config.yaml
norm_place: "pre"
qk_norm: true
bias: "none"
init_std_up: 0.0409
optimizer: "muon_variant"
grad_clip: 1.0
warmup_steps: 121
decay_fraction: 0.812
seq_len: 512
train_tokens: 792200000
dataset: "wikipedia_en"
Each number is 500 + 40 x the weight over its row's rms, rounded and kept within 0 to 999. Layers, rows and columns count from 0. Numbers have three digits each. The size before them is the row's rms in percent of the matrix's.

# layer 3 MLP down, 256x1024, rms 0.0516, rows 131-239, columns 256-383
102:489489534417444548456533511551518502508556496465509495479471498501438483505491505448470488479472451507503523431498562467479546457430483505416467511584472486574450474484489492469492495615516492471479497555619504484540475527553529455495468484523508488507536500422485475531477553567492543454455508413547423516508479465429508471492503459485473493508559498525448515473565486537510489475518
100:510469465500475478519505505431448470409480422532502536516489557448409471494569520509546484466542487448431515485533522436512520539473473544506496428508544526459462545421526475458466456502547456491568503513587513556505472505576497581551483493514555560549438512432565467573508484411488480478457459543501539467494450510469518450498494454569539527488500498531514605455445485469521642442518
105:493538510440507560559468470424435530417554522444441509564514478505478494548439384508481468478509541472484508464556509462421518515460514462440488520500513468504531533485559555532506442550532462504507499541486409503522578523481552553501540542479437496489472511475472527461529526480479477493453508449581510449507523506566521502464488419416493529471409580522516483506489505499557525553476
105:534510568487514583445546519460508514600435438476516596490464483481532506525510504496486468510509477581519503472501559530492486453555555504509537509516498461414509479468501461534457456459370459487443443498517546469525484534500457546522535570479477532531559524449470511445539513526489509488478546520548522456530487561458516519393520459450517490512505522516553472515527516480542499526506
101:471490522537494511498498540525546573476402431526449401559519524559462559489526536538539590503541498476464451501474479435497490468536461524552544492543562532559482512559569533495487505487509533505486483504521556596432518469423498503465474508485547454512455506451523505419541473454548536455449477448563527494434530508550537521566505549503482461502512475518511483511507479559455517449522
098:518489485462542516562470563543575500554421530477518554496473497621516504488435511559564505454471419546481495490423475432472524493517542533474567444475426494503518446577528443538512526518499497491462527533478452474457495526451520476545536491495440517495498502519483453495554485546592510473462530551532541550523438530549481488517489544466537536455573508539503505512491501499463531473485
103:473538446622438439551517508562539501499518440566512527519470564486497448509521533555549501466522503526492487478511534541476483530503468455584460524490524419553530553508510557507441451602489501546498485496464499466489495431482483590467512546497500471498499503432509469549536520525491491502495455489443581567470512466448392478418510523485510561584502562506468546468525523512542514493448
100:454488549459481560398532532551551441571530540510432489519415533413563430504500489489504471464498582445454493527462421499532469530503502553445451485470486493589485447485523435501501515512481516506480515516510481438481491475476479448458502455473419528477536481480515520471462523434591537549515482474478451523481425520430476474494476523502498509500418489490512450462522514473455522475458
094:562466473507509489543388476496511457488511528495490516583525517528541506489475462488495490576433490466485493479525567402496556540424488458488517490524500544513462471473392496434544487538519447542477575506479554488468437477504456525514515485464501525477522398550485521522498517470526557500486450521533487450485496465551532550442504517541470436495499578477533434469471513496492456454541
097:407361381427513484451463488490529430488442574512540503454507468469576482495488461500482541496482502554485564475474496426511460494508484491479443466530477533453521482540492529475505426558494450479537550501471573463544509560576475552464425490489473545479584575433597535450487565373517515482479504521464524557543422489425481481504545490482553507491523456524485527537514409478550471487508
102:447546512470456433504478476505490494531474489516516481519523539520457485482466490521441466496465545441463499442500530467546512504535496603539547499552482462524438531466539487451480506530536563578511499426524605465565536460487518501471556557507567556469526545467473483533509524614465513459475436477490516508521504478522618513519508519539549528574496513478471563526458509475539568417492
099:554509488471530489527406523503535476574539472526556548479501502507482491496506557479510497447576554411404431635545495385491533507441516487576547494482488403488532453444506540514455546467509476619549459522551493500544514526450525500486530512546515501485456528551448489530529471474462542561507459547460489520475546567508515559524445508521534474445447544473578559531539474465537492504519
103:533455494433541524533538520474507476475555514468492564453437527569520445482476511492478527424528460485582514423498521502475529537493510516494511571457540508476513459480535464476529441406591501507460443533483466437473483521471513505527455422505452438466514388510479476524510471447481524420483459446518522550480472567457476495468503473518488520462458527535487550509485455532462494556483
102:460484464542507515520508501486513527473430599601492455501455521535443505487527514575511492586459555466542513502466415485495523498549528492573546540545443570483432461531521514474529536442457472466547507452568472419553483465585481500470465531536512507537549548546529520567483534457507467489558464485439540569550551517572540472490516513471525590534472450508455459523488513485415495487532
104:526456479440478520557557399502537533505482557527458458535539531539513555475522469457520514491612525472544497455524556468446534532513507517569455505509449488462493483474517382490533559497486482466532490462427502465501574528515487487537551475510511541505525459494538503554504517420474505500505431467548492493455412487502484496406482478567602449531585572486536490514421506455461476529505
099:547425434508519469540489541485529494558521495486506534503534564497504500516540561507557524481520413536488521429478421496461494449468511494521535474524533579564494537525458531507518505518492473501453494516500534541522556540467488495533533484477486540498527428483502488433589472524505572527466533529523539420456475490536509483517556553504499461502481465484515460501537593512554470533528
100:501503499529518494467450538457499496501511494467445486553481479556519491531503485466485444541469473493504584466516454435472468485448446466484511476526509533488588553521482519483492529590443493585503521532488553523503503476481498582566442498567526540504501492552524510477505487467401541455497438495491405500554558541474436494455535507503519462519447537514513528565499475477531544439552
103:540511541603528568490541512476545482502494490416481466445452541522514406533500535453553532484521514535513444468523535505562517500442537532499527522522538470438557542507516491515534524491423469483490484515461485509475479492475521479458565490439477533538450542444564410453574474500461516496496479550511482522496435483516496506474479548494438536528520526500483469586478424604576504521477
093:513466461505612512528512509503468495432514512469481492539517482550503449505507442461516531507458448504483419442442498483552491445455495501555518491546439478447499477454562458460521442445543470488486482485479522418444583525498449493523503444490457570442507446435397584439454505446483482442495466470545531484617532482490499453545542522578489472449503562497538535510460481436485575494434
098:531535464492427569504486534491501599532564403509495519527449471437516511483521545497427487535437481500534501457529460572498497486536514522490476433517560532496514482515491495471505519542548502470466534519552518470489547399444535448508597497478444455477559527536528545539534514510466532531526531403506497529460472465462584498528547480524484502511492463405448571414528464550521465491506
099:462476512422499536453529486531475564480529493503531433561462531459480450526525491421472504477452479515493452488478550525477441514463552505499547577479493547533473523535501482432514524472490460455473513472499415454517399470466423478494508431562536487527506544564530428463529523521417541587554457539513426476505491493480495487521557527434437559525499477550496426415528471433473553503530
104:501473496454462457507476570463514517483478523510508484438540521512526458471434481501496512529510474472515540538516496540492481495503522578534501416481571521525464504442448471516538463417510521507547423523537519440509562560572589505510503515485508546466566540481565491491552483488515508578474523504461489543454613494514537459508527561519522482525539533485492490504504541564438504494514
097:459367513476537459551514513518473522503528481483480498540559492544540447522535523445470460486529413478522435640556502484504556507415469498500436526527578465447464462431525413548522580494556470491521471467473591522540536505539524512547515542497408519535546488450565396514539537475476524516478489502521475507450538508457505482446473452487502514446540492507480562469530528517494509519471
103:422481513510479468459561541483466421651510400488454465510424537522571534495507516515539486576513502455510523480468541545495543520491504449549497468459462509479513509461510463520513404508513535476431501494483500520511565513494487453447487535553414542511517470464398548456563515607548533510476491488512513454472496556497446533499489491502520497529477506518461550486480453527549444545569
103:475500465583481505476509570494524485449558565480534395460474521469548486501463508529457556489499486469436546408443524476553495567504529531573521491469458486454497498537457528483478418586472498554617509572444523518534609439474460486512474517538454453554443516521459485454550516585455475486509534458469502477532501509524427563441409516414532536528461526502412504476513533515525569492518
102:532469474481496398484544518535492504447551508510508536481530502512464604503492463521457435437528583537500422514507456554516465511525480486496544476522487482524511479492448566547546468506484491506469537549461501452452515534513464462457528521544536498480522569521503473521464513610533471505548508556492458535477489468458495484389430504589534524553481494547471488478535488525463528454479
105:460459586538511520492536463559517504546437548553553535519492569485472516523494567511509437443500508527466511372513570534442560456480491552533497583500462539470531531479589524444486522514458506574504456520548532452464455483479575428506440500451495556449580504513517518522526475581527431563502527506595471450567473487470473537487511503485577499495462584462506590534427563528600536452515
100:511473502498395521450425440457495470570482449564471450507531606503502469509532542475529518471505493542485533538538517543437544467499442445537534561489540519529518453517485519506489487503527534464501557528502500405421500499513587528506535492520520520499518535493478488492418462496524480427549523581486487516467379450482437530506550590514530498557512506492496533528470403526507535560422
101:468457472494523530502456535491481475635463545515504554437492551474495546497455554524476523529548515492492456543462515544480559439526508524480530395533506514451512496574522488510448530509500508470496427515579418520506480465467487468506529523532533534529490460506526527516514448554575459561438570441510488504523588521500528509509549495470485522459527440483493502492504600519489568510523
100:426449467497503468516489502506527526532527497562475452502517472488501491497484446541521491543457492512473398545546536557428428447493517522493453456495445516499549475504540523524529504467492478476550496502459518556520522407424474458477546504464510531496470542461524476469539496493391528469508511453549552476577427532579541496440508549543503457434544479436517453563501509487544484497490
099:514497508493467506451509527595441541519468469469465464484505500449519440510454474499473538499540496495525492471480570502563442427528473551476493498482496476507522497509504469445546425503477470548514490552473453463503505547490505464491470433504525523410491493482480491523486499515584495521530423513545511557504433515499478446545521458525448475545524559498516550482551560490528511528550
100:471488443469410505569567474517491514429523601527441466424540514550518537503470600522533469546551486560537559453530491472503497503470479518500495506447477427494493467446579440552530456538559459516420517507493512495503509490485484556507439510462519458527466525493517543497547499473535424530534494436541436544457507547490502534457473479529458468521510521576554480548495578467481518561475
106:530497499532516509513489546482489513572506466501528494574520550521519533493514467515526449517505473509533485573550458514500508552569488501560492540499445573543523496515516534494573463620471500490508472550477545451475576482471503481519513535565489550491463563520575545458525467554446513458464610469495507455549530527519511519547504513558481462562552505498480520498524488537517396510501
101:454503520472462501527433468532561539477466493416457452361565593426568506492459542465534443509489505514462499467510527432497571483422502480515555466502486512510499486505526507461477581542540488528541485499573489562523490521506579517510516485489503501498535475468479536462643470506525432480505493488529527475471501549496559525524563438525478535539486500564536470446479467457512480590508
101:531532540426495517477520509436466468466505499473491490526509478548498547487571449507534549465439478467464515442499557514480500516417501494460511470503595416467547481527492542527504470446558472592476519424473581607514527446473486436518472500445510497534502509461486452444520557514456433478570520549513471561548538439523511462484470468522440488495470463494502457489519393539525508455468
102:454439521416447470567417486410485517406492462439507530539491417496524494507451504468506526513532470504456542525480565477508507522529525475547494551491534438540585517602533497462464433449504500419450499497469404497423531498399500484536446477450530508469506472463527510523478492468490517465424486517515546561499512528530513494496572526519522503469521474451511535524501505487438572479533
096:442515474526539428512508508533427542602476545522445522427472531586475536507555510462481483534537527546546480628510468579547526637410500534532423453551598530492531554566483536536513489487496526382496545504446479494479507490531503470491452419520566529435516539522542553524470472565505470460502490501513514474547494532496558487465478548424452486468459512403477455532505525479451545453523
104:532490519452523544520438557485444500424496521527537505491498524527476519477472501490502569498480442476503551530488520535494526537533499449489523554523503549481493474461534509455423451489501532519517504479512532425541485460445474564446464490557497516472506519509457529526531535578550509434523536554471514529482423453435566610553473592511527581530513512511468480450465513505540457521550
104:525465621436445455495468568447505523511456493405480438512476501508424487484509491477441491545519483516433541468487592454440506496534507501524503498529575499563504533491517509520476545410441445502501465530454520452489504443555496553444477487430495489494474454585527415496509563454471461457532502512517507498563470467500491527489506538499495574503534484499529513509504454507473515470574
097:565516548428526468467559554506508486521562423546462487511599455567512520488565548455514516431468602522406444440453531485470396534533470477541514488421468521481487540494502462519524469501452573596447457492487580533571521478509462479516511489506505450468490545436493490547471488516485482560547457428481510544524523523485428568480570521563554522534480505549472509479525462574486473469505
099:569534463469520505470435477523476548557454501491570451531528479489484505517475476486482563518454473462517516512570529514547466466495511464442492544437471460455543444466516518560421418546508535478517439505540599477451500478389505510510522539538464539452493509488486514509470519473529516484524510518500456484463502525465557482488512529455502526439520411455528526468458452464530485555523
103:511540512580542492487530490482527511458506588476506479543528457499442501514550494474479402589594487483517429539541492611501494492449472431512543541462470506526462498484518522539492507465462502391523515523509489521500416414444448427507532457465444466531469478512445487473506519633465456529539472504507497509496570489514520513493538431550489523522469556503476511563490508454475460457567
102:546516459556489479507485481570462538500495383451508532466516521571531446498500455524464508517541456512496468534553501506552423529470572528488553520488563546466409520447490484515488543504449472472460474572518528441456488477486529474514487452501489548493590584499479574539521537533534491527546507514504520491565481491520452499520544484550486442495523534505483542483488510519517427537495
100:531448570619515550573489559478499471574457433519481515533507498424538430515459466465468500548494516494551460524478530501537366506518497542511504542476472570482511515478484528410528486484440504585542509514524486514512503445544538534473497522529534545472523571471524580495500559497524558473506433484493472589541421531512483492459436453448509454453552519492522409484466511513546554592479
098:539560486445513484576579534517545536487520496513495550544403531518509506491490597552426458431555545531460461608541452476513442443578532450542447535528464466477569427465480497565508472473504468521481523510453482481449493562476466494439562563436524498476440486602562477468502463430422478545518519468464474551464474493447530469495524493442523462533458493478493509433482507546442487543454
101:489552472486492506474490604469507471429489535536530470464491453451484479471571457493576490449460527547465526494551549447466494455420476517518454452472455508515473561470490514452438459447474401564531422527444456515491513447536533424499493499468479515458494440523478546552584414459502491464531520469463540520493463445546532494519456543545558448471568499492540552485461520499493471473474
103:502483553519480456525503551570489463492521478474472525520514511501577491511448494532511450534522578590567619528479522487529514544531557523522511490502482461540550527493475535423410378472521505537451473562501474516529506561565581507511517445545518506512516460566480564470485442433473488492488554440499490536523482570438506483492474444502463432544521467512476474598532499528506527555490
098:513523505497482571532479513468541490436521462515546543502511535494508422473491542494468534509488398460467540483526470575465544472508512493502515551564506506488534496474484519494454463494541485493601447459490437516491431516560495525494572534526509531494488488539539466463501535457581513506458427528522509528544442506465469486511590455494565505486541544502507511537502504473514470421508
101:556471478516457423542473474457503494448543445529529446509529481504512500524487507506457526492517578459495513542490504476499489525539500455558475503546523601494524480495491525463502457490482500438517524478489502506462474469502508493466555487508507465515505479527548493464497486533475482450458454469524510483443451550613575454479478520447504495528446533494504514523497511511433480543568
100:496478474520477517522506452554480530488438519490471526529501462507569529458469516494440473460543456477459549446535468476463413542530568455475489524458513453457495543524526534558499529440497490473470506482449474535534420534443554512579500524456501483474483506549468477540515529474381506516453460552488446476560500527507445505494476507543483476464423526517438483489538476571441484515436
102:504487474503471519488492478508473488601488484474424394494461517533538554498539425530496507505528533449538507541625479534504475484540508512436467496503461495523443485510474469494501511462518427434439425526505458461544483507504440470473459491512521488442437562485457520533530493449538513440502539499522500514547527478466472537440495487468465481426482506485498489507479532483425484548487
103:440528475611537485472513522464443546494569396508537493514431440477511391481492519586488510520450457459516487465489532531485471521450458489436521544527521447561475479496478447546542514398519478483514494387511492573550513619546475550531446464544535468519520530522492540520466493547502526501483520506522483437529483441566564464425522469559484530516507445503487481510522530512431499501394
106:533508522537525465479482485507507524518553460501513450503476477492429458489471478506583490512435504426451498591556503497525469431425450485536511509544499493522542483473493496512457383479488580505465484566528523468499530591504456519488514475552526492457495484535499439559443488555522523483524577494514507529464476456441516493445535564448455454480482465537512511484598539488515539449526
108:478489532559483551486444442546473426444471426528496503437488457473500512516510532467577486462493451518524511552522524432564501479487522566475580448592486530483454501439456492521505531617529529436500494464456483484491530506532457571466508513523581515508495513454400490506488498497513465525503502598396476543498479507521486565504565537503476577520555455515547502496447472496478495470477
100:484496482434493500476493489495487552468521533491526599475519491487490344505494441505467421530493528524510553419501513437517518482637500525482547491509487500498467502505531539489503493429486571528485547467589459464489510476486464549490559520498451419470469495492440503481448535491472508494472424460517577490571490516579574532552498487421512555463487485472514549445495560470488444458521
098:459511580527508463534473461485533493478500500387504535450494442515473509506439433506462524496442445530540527439550578491519584460521535510480517503539583514497569569478524501475475531583551455410579487478470570448485506517520540486501526518487454539495493587470543459562527533501479515558463511492493521494448547471522539472569473495485558449507459492489547549518509529509520524506445
100:518473565551476479543536521521505473471594516447488473530514565530501479484454513565458531529544523535509474529486537506456531609465494496513488516534479552492453518501502445549608541553535540535458516485549566493521480520568534451492586431582508547513557522459537514574574471530482501548509542445499492595530534475498459510477578512496473461524537543487490461452507461519572498471513
097:553566536517546492513497509494480462537573475500473482502509510527479560521516498512475466510472458546525489517509561519507525514512427486529501467417460526518542443535525458519465501471509494594496450474501507509468472528448478441515538596426478475489507414451403583475594474535487551561488555433391490525400478517486507391478529519421505483483510555488571515518510503504519535492560
097:478530564459499488502469460508542515469485431424404439515425507598523477480518454425487472453512500458471480436559499501485499539514468587473504602555489502541544484618549537506420517482461514422510438468545445466528482507509546485536522464516478516544539429508526454523496495487526498472515487485495509573508486531503501462488464439410460558440475558530475488557514560561570450394457
100:453416463544447449472558504505512466472448515456459493492408495485524483522544457503494502546453437547519457523522465532558477501566532565538619548505484501434544528465516517536470501500458525441510506513541511527536615414536566539456522503504409532553538443523483531463520515479525506438463534508501500486474366410543524524438460529510464446499586477530434464481496404583489476523452
097:442453501461442516527524570516438496466530498472503492578454455498519550505507505466544510490477561468438480563435484454539471485487475522458527521530529610474563495500504510471526459506504498444536559461468538504526597475566464539487450496505470508518493454489441553459554508440530536554450569503517507513515549551450525586526534504481493516535481509485493503507479522520513490416482
105:429446525517499526424537486567502535541439505540525612526512519511490507497530480472478473520535489510515431477447394485464489488522570522504545517489465509543505531463516467580522494576486487494497513463534451476545522532541520489601512471546494517538458492528487546475522606530508447603469546579456552523541428491492452524475467493501491532507454518458468515475457551596548485520564
103:555426507517521492606465616480544502509448507496492484504477517493461476528405542507516540535587441489552507458486537510456516558509464475431515602545520496523461509486468534470491478499527470520436464540478487510465570549474436542490614527480445452459426482541483478454461455462536501500514536526513490479485524570461481512480475529479508559544477557518489522439517489498580545536551
101:486510477472549554579482458465475493523517580500540543459529459565442490515535447461547564533529472528509473558461512522572574515549475464475521525489496503499505527463505449480500488535471433424555584520451498436547496488482460515491498520487535482441500459487525442528464460611517521539437529491443507537567568440501512472503470479489533531503528509540463509465503500529464430512553
096:525458451456474438527486430483545487483427458438508568492527504461524425523485521564522521428490482504487480458466495518476483523467472506488498487530512517535521479537499556474513450502428542498554551522433515559481470490534550462494446481543491455460421520575445521516553466460470541459456483532528559498510447521435486513470451559524527483563477506480514471557481468489496492502494
100:501531454460475453483500433459425430479519494479504551476498500483492521483485474425433559506516580443497506398528495501500493499480433454480531474458566440511523516395462432516444500533475419448458483554493475511466603484411492498460527486615538504438567505520437505463498514473468496520410472516571487467455449567528508501506460481519440559532477459447512430482506460497551551527533
101:510487418492541503504490370472521429466437525522521574458479498500431519505484533510526512430524530454500506524499559460452549464502482505501567456485467476555524539526486416529490532524541494450524475507514553380520443597433521410532440524506481533556445545496532430452472530526445493442477539522475455523459506419519454469477480480429477565491502521484425498463466557492527521492516
099:527459510465489512510484528453540520445457495503482424550435573503473522511580592428482455534491561476493456527439528485495504473472491500515530448462494494519504505410577573484489489548498462573552439498516551545474458527526515522496510517491511424503543492506504560442472516493495506508490525521507475523465462517523424465520537443448482589424467529511472524449470490567498485526423
099:480525512438467501550538509560507455584485498541558493476458516462474434507466463468479479553521444449514596509578482543468512461562494515534472492526499487479545532549548562526571483502521507583470518496520506548543493458527424529498504558550486510535436585524456468490547489527574503544535493521437496529546527470520533492483513476504508494533505419498561580524524441447548546514493
101:490482359514490479475622460537473435518500461579476531519478580459496469497575499548460545529552547494521429502496497550476524461490418475531573485555479456500451522522503443487497554583506484511509553488547420467480525518535523547541524448512510497518527447486467504453505509455487492445487527515477525540460502490461529485501461457528515564426509521569492437516542510530534515510527
096:455480508489554552509506512473479463486485553551496511502610643545502561513502459461472454465494553513492505489460516481476535465515498533571532469516536559562435509442543454528535558614494538468493528495495535571525487464588500499496480508448539576447559539465594505499495484451500528520532426539559526481524485480489504480514489474529490530517548476572517511518550531569545553438459
098:481466467543475473543529503503526509476493448516459483504543521460559522466529533531417455480489516454514497528649529523539481470417537491469501446530539503499533492466577507535477539570537486396488535474483438458580524502486468514524514449569466509577404519520469502523447512530507474516501505485429459493453493452469475517505565432483521549474435464469520429472551449472460520468514
100:580467435491450530469459481495530459567466591520516472438477532490520523505514511479431488483490471479521537488455436525506506439497494473427517439461521494478497496489437490555552526404496474515467493437511453492555530463564505414507494515506537425462565478511495487553484510602518486567460527474459514438502476533476510418552511583489529459540510463461562535485485466547405451563451
099:571534511475527541473545552439499488457516490555475558519526541567552484498489512503437489458533564487487505413497508458520502463540479476472504439495565488493429581575505460414516456459498468502453491541530467472569530459491475480522499499481517490486446534535520554460542455444489494543433449531474578466549431604523421526498476445508536468459551498481485541529516452550495538533535
099:491532466505486491502538454551486529539508542442505502538491540564500387541513482557453432504476565524621463517539478473568563540526462554423558550559513447474474495480518571497497485502464411518468484517522466506416542402477526485522482529503439492503519473513529488479537456492500555445413501528577528505517519494552510453590533437450568459523513445504538505556472525513472576491528
101:466510440541452487466514517435548508432483581531496459481495507460479564508580503445447516489516488509507554530455493522500448551518478483449565540557509526543490582563515507611488570505495479596492534480468512509513528477473520514497532469572527503556461417500497496506514548552437505541484547545510492493436599501456461536531508527507465490533490453543483604484498507523543485508428
100:440509546529537486510507499454464453525494513423486500529510508480557437515484523472458451535457478551467544463493460520516508431400442514515491485474536486537495543496626519552571420481505469518519446487505515514482549541529562464466500487521369529532470507569484546492437503514487421491463457514524502451487457533533558481520525460486526445533471510536517473512613505479455523423452
103:482510522486438500495518518487504491521436467462520487510557486456479458499462464478521416521533429516495475426498564499494569523504492508459446466545499499492444493493512450451447476544518512506467520471446441448546568467484468524475472439501530547424534446581504449504479525492447525489435507458577452446533449490509501543504520476396527453490465533487505457541552492532516545548559
095:469488443471481484539459493487523486503398495461466516448545566425489407499420488493436519496548456460456508529431591482500540445440456577477449560488467506500486517475478492457529524536523467509524514529473574475498535512519507553501469480574530532476546609437463483403540488441548521478508506499533536517448483551476563475555525511464569453416501456486493455446444499503524500505410
101:401536446493540539463519566495604489357437469506525499493538558508448495492516461541520495473511528500487509539409487597541583535516512545506430476449517464449516478535573533561559578483518462523495506525500551559552530515503546489519512560538541527462439533469505492583487456531546517461522518481502553431514562460557469541490531463498505504510547510532502491532490420480522465470526
103:601466541486525526522472530559464476550493511464508490520520534494552435517492505511467576507521514458534484531522505557441472464473523496434460488519632518494492549430490550533499510489577522514486484509487539517416477543538515494460452543454467463504525465463537437497626536538468619551454408510546564545531511467491530556495498512547527499516598487521523544528458488466550461453485
098:549592461483521547457542480399486546530510422427474485552535476450448526497517526583494428496427436405589538565537505501518475527427593469475495531385507595409453480478500482533511515538497462402438569447513455471436477458526548555460555522488562477574479477564475492437477507453495474508539492442474481483518568438552528541549450456524500524597465482479462570504505433540553513551485
094:441490460473525480438458478495464528568556548478500501549497488431467591519471442506515579497433477497548566475519506505515551418453488524531501439488549479459535502526482514475455467532474534502467464506464529441447511518481438471523377535446513435487555467455484512567539540496477521491493471444472491437519489473471449539517524445495431471502505494502525445459477520483533489553559
100:541431506480528545491518486464518471489540408515535462466449458496513481483414505517439511495504491492526423449484482565483520444482548535502553531518492487498462492531553559422463538450513535511522472480458503510475522522434557491475522501516476504608447492509560482544454474487509525461491468496398507552533466523450505532526558508468469541530502552491542475576488424588444506403455
099:466519476501492485558500491499523523576451618593550492498485487569443519460505469504515554510463520502506568575490551586512485448470535593485565510469422472530520539507596532489609537460492561509438480546490503467457495475490475503461554396584509450497546564489541497485466499521519539529517519489507500503525555501484544496418545509390554556487514514567527528569497491456520482509465
098:497464507506485436579488513476510515468555558533468547544487518517518543492448500504448502477466529452553558384517515457478509474501548487481539385492549514535444513494470591490541536484476480465508499538519459523534478490481539501518468458547435456457569483456500512465552422448533470459490516537498510526486432536549481520524451467531518513519480464488493521490532469508502616531455
099:470533511450539521436535470547524520470496627482504559514525513496494540505524502489534487530499543533568490533538521548455542552497484573492545515570486525509482456515444544506416468476527520486481447642515525427569512427531522488556520559486496543535535490530512517458448449551521513455475503489491556441416453477516488521453468537500483523537511463535493483506499502615548446541451
106:502477509553470461524503434441506468423473565463506466516486516496485504509488454454553523526482504503538495526490558425427582452431475470460493523566585502456506515521540476517475507491511459599580527518507596491473491507480496502416529477498474462511493485470488497466480447396457499479577468551488470468490466533495404547556587438463502438530522519536561478480491598529535594478555
102:432476444477538448542418512572540496615546498491475481476490558492480434506485468465477510539424454511496478534535494504531546415472448522507542564487496540486468515538564535559541432497436537451498475502526497461494426490533441576530403555474546455500408490475519467447576502509502471506485487427473482512476476548516496431527511456503485494487535453527488533459519510465492510455426
098:575463484534455556488521531467510507500460460519554501523505547529536488509512507524482556518434492450444494505525481518555467483485562535518521488503476515521517546401488540441486485517529539524439480464476519490488516497523521536491484514467469454575553489454512524502435463564557496499461492480482532509471487498418580503486583570534450557497463551485533501463477538535513479546536
102:594500445441548506481473467427525447498540502424477541536462440438547497512456492425420455448561453510469526469459516508524567538447444558550483540516552488463513520562493547448570548545539489443490470538542451515565489502476489486519475495447499486479559538528503552498506456538608492528563581532532566474544505516484451536472501566498514496500526479517494578543452527493479525494460
103:518514461604493526545505506576456511533506587544513595485503532471469507508501572517458535557506540432555506488529455541490524427534496538521524463518474523536509471473583597507458487539448463493488517425496575545516480463547494516502546508585530492507468464510493469601513466535443475491443486521450504544586549483551484523495545495553459574501550453526489552476494492493478527530457
097:459544476458447450474471563365562449524577500497469461576477525471468491501485471510572499487426486527489512552489488455526519536485546527527457518510476492453506490517558551541456418440521533539478465451537468532509557533504458557618536515462516424497529475548510505538522517500500483458417451441508545532480448442442490557477522455508469484486443520466503570461492439489499417541500
099:434557553436515444467573514509574491492500496529434523386544529510475499513507508504526546463550522566505495538488492523529459529482442457435395605437439465532387472542498434490542525482544496577435490470475532549495495520497497476503442468533468484441470437467470525511512486483518469476514522469516493438514510491504502405530508528490461522496497556485489523572469488522521549463513
105:493492434557469494481432522520433500476534490512515516493554452443419496494478575520450530507502507569524571429491508530484548526420538527451474486475463473452469510480483484521531508404467525420465504515552463454486525502500526449474564532533486439546445450473479569460503494545473551525473449503467517474533519547560498468511497552446484535504525420513449567499439440455402516431580
092:635474554464440431522572486457514525330497423448479489502521491481510387494473476463537541479520465565530579575497441550556478480458536530410518498539439470500464478618488472501536501533511502471497453473495529558547581466462494455461491550556535539409517539511497528483604501515488530500566476434517496612533550527432578550554492528352490557490535474480492489480597489463574540482532
098:520466542480531547456491511438451505458480494512432463527509449441534505492495494412498542604442492568510491498499479483474529499530539473575469516522552467491487503441524539515490460538464468503446494525493362535499588541499547549512496536544491465541494507534422518542535430501524459567479479543510560472567459479510466578425456459510509557467514493545424506442451467503514465556509
102:456457519544537488476526497489502512452491461516469482511517477440480462500497462502467442502481477536517532452537442500441406546510416465536542566495566474528447546535550558559536484530492483502503431497519503480540523530489467509538513545587524479509502444513492515492503516519498517514518450512456487457467403491500515503523467527526477535565559506456413457418509455556578505421496
095:499504569575487484522452478454505473505564508538501547490464514562464490470541446508503452490521568531511511553553455494544490459545441538545506574509563535529547588561537539523486553521469476501517586562492544439463503487528467532485479473504531474525493536501457450461538454469512525471495530495486494550523530418483584504500487565460513494477520524508491491450455486480502484552527
097:448536412509458560584505485501488485503503383515545506457510513508584483516486473478567508439501476467465446529490506462505538575494362459412518467539571499472499478560486506501459481509496493471564528456483427460476528533512490567473509524528626543514515479472571555516464475508514529447444479435516514527420495470486451510532511372574534444476506489472520512539534479469431465471534
100:568495548493458494501474506465532437445467500440463502507474488493461480506451445513471540502512427462538509601491477444556524493487468504447447567448489499466475518481476402490503521552520462496504469509551496460549451533475491570485482530472453480553499502471466445508553493495461497521543513527498540488506462444413431513524462478538420439499497486540420571571491473498493450513520
095:509509551483460542566472495479511553479538493461493509639569474583510479462547538492561603456507509454468455514509567491448470461574466563542481520426567511448474427428512505572502494408518500490505504516556504536493480485492437524450518451439471446523529535540511509523473505547527457487494537536488507471568486493507528520543483509431550486470565495545439445556523509537458502551572
098:498469419467493507435492572549502436481513464456528487557504476483497467476525474510507512548525514530441467533487523451498478633429506492463523499478511502529557526582554476538519464563473538540468490527555509508444444478511555537537513565506455466465450567568495501535502546369527494469542428481477483532553484543589521496553530467500512552489471448447571494556509600471586410493508
100:398535534500578566542513563552484450464541544417540481587477543548516474524504562510593428460560464507533524462404497542520556508542552538521454490471537506496588476489486514547502518570386511585525494507452645445480507538547549480527513550463543496481545535443515505517542428519446497486561503497511515483468491471412506531498493484465483500504468516525482479501484530479568447531487
097:552529525498522500495551513518535479522456541490458536485471493542501543512485464499419493494427512494501435506519502405519492568512503508489540561485491555484514503460529539501455451523509574513481465493438481504447514512463517426490501533462396518483497515468486513450508465477474488482572459444528532514418484476495554488536460464463520447477490528474514429495523429510472499430478
100:493531484528480513528582480514513500526530513471563472606493530470488505498492481521535543414494475498489510486506459454436437485562473437496488422429517481517497529429507583541499473485504530520553604518474503488467517549519495489485543426567505533541519482551497558439494517524494441501478483495449544445468507441470471519509455497518457490482434474564486492537459550560526516455494
103:447523493549460506449570515508532532560395567538520467527509478483548490487544481531510499550472484466555509503489453565509437498579473477497508482443504498498574453489541544604522503467536509516451512561473484521511527454472465500548463482559493530495547495478463529511497537543488545560499502455496550475475534521527484518481471581397477465520490447464496513480478509454551489542543
101:624525522480461478518436443486467555448493455485483501434548520516418483495560499476472484426497559514493503491514501491493490479494521500482511503558479492464488446506512496466505499519477467521455502476509429523459480490514472553427584503510556536533465441465571475518474552556512521504545500569463535414590486435426574508502530520504512478463548484509441505465425494512451500510542
103:575574463518479541526468491569483513508518529461572494530510432542480517502491490560554560540465497517475564458507540509512533521525493535523394487507540485493560436519507472423465507413515488496502532510467531449600449504492487441473473509488391522507541451500574510460514487459460471503418475417428502489516530379493539463482501533572448512503525523493508471543473551563411451526529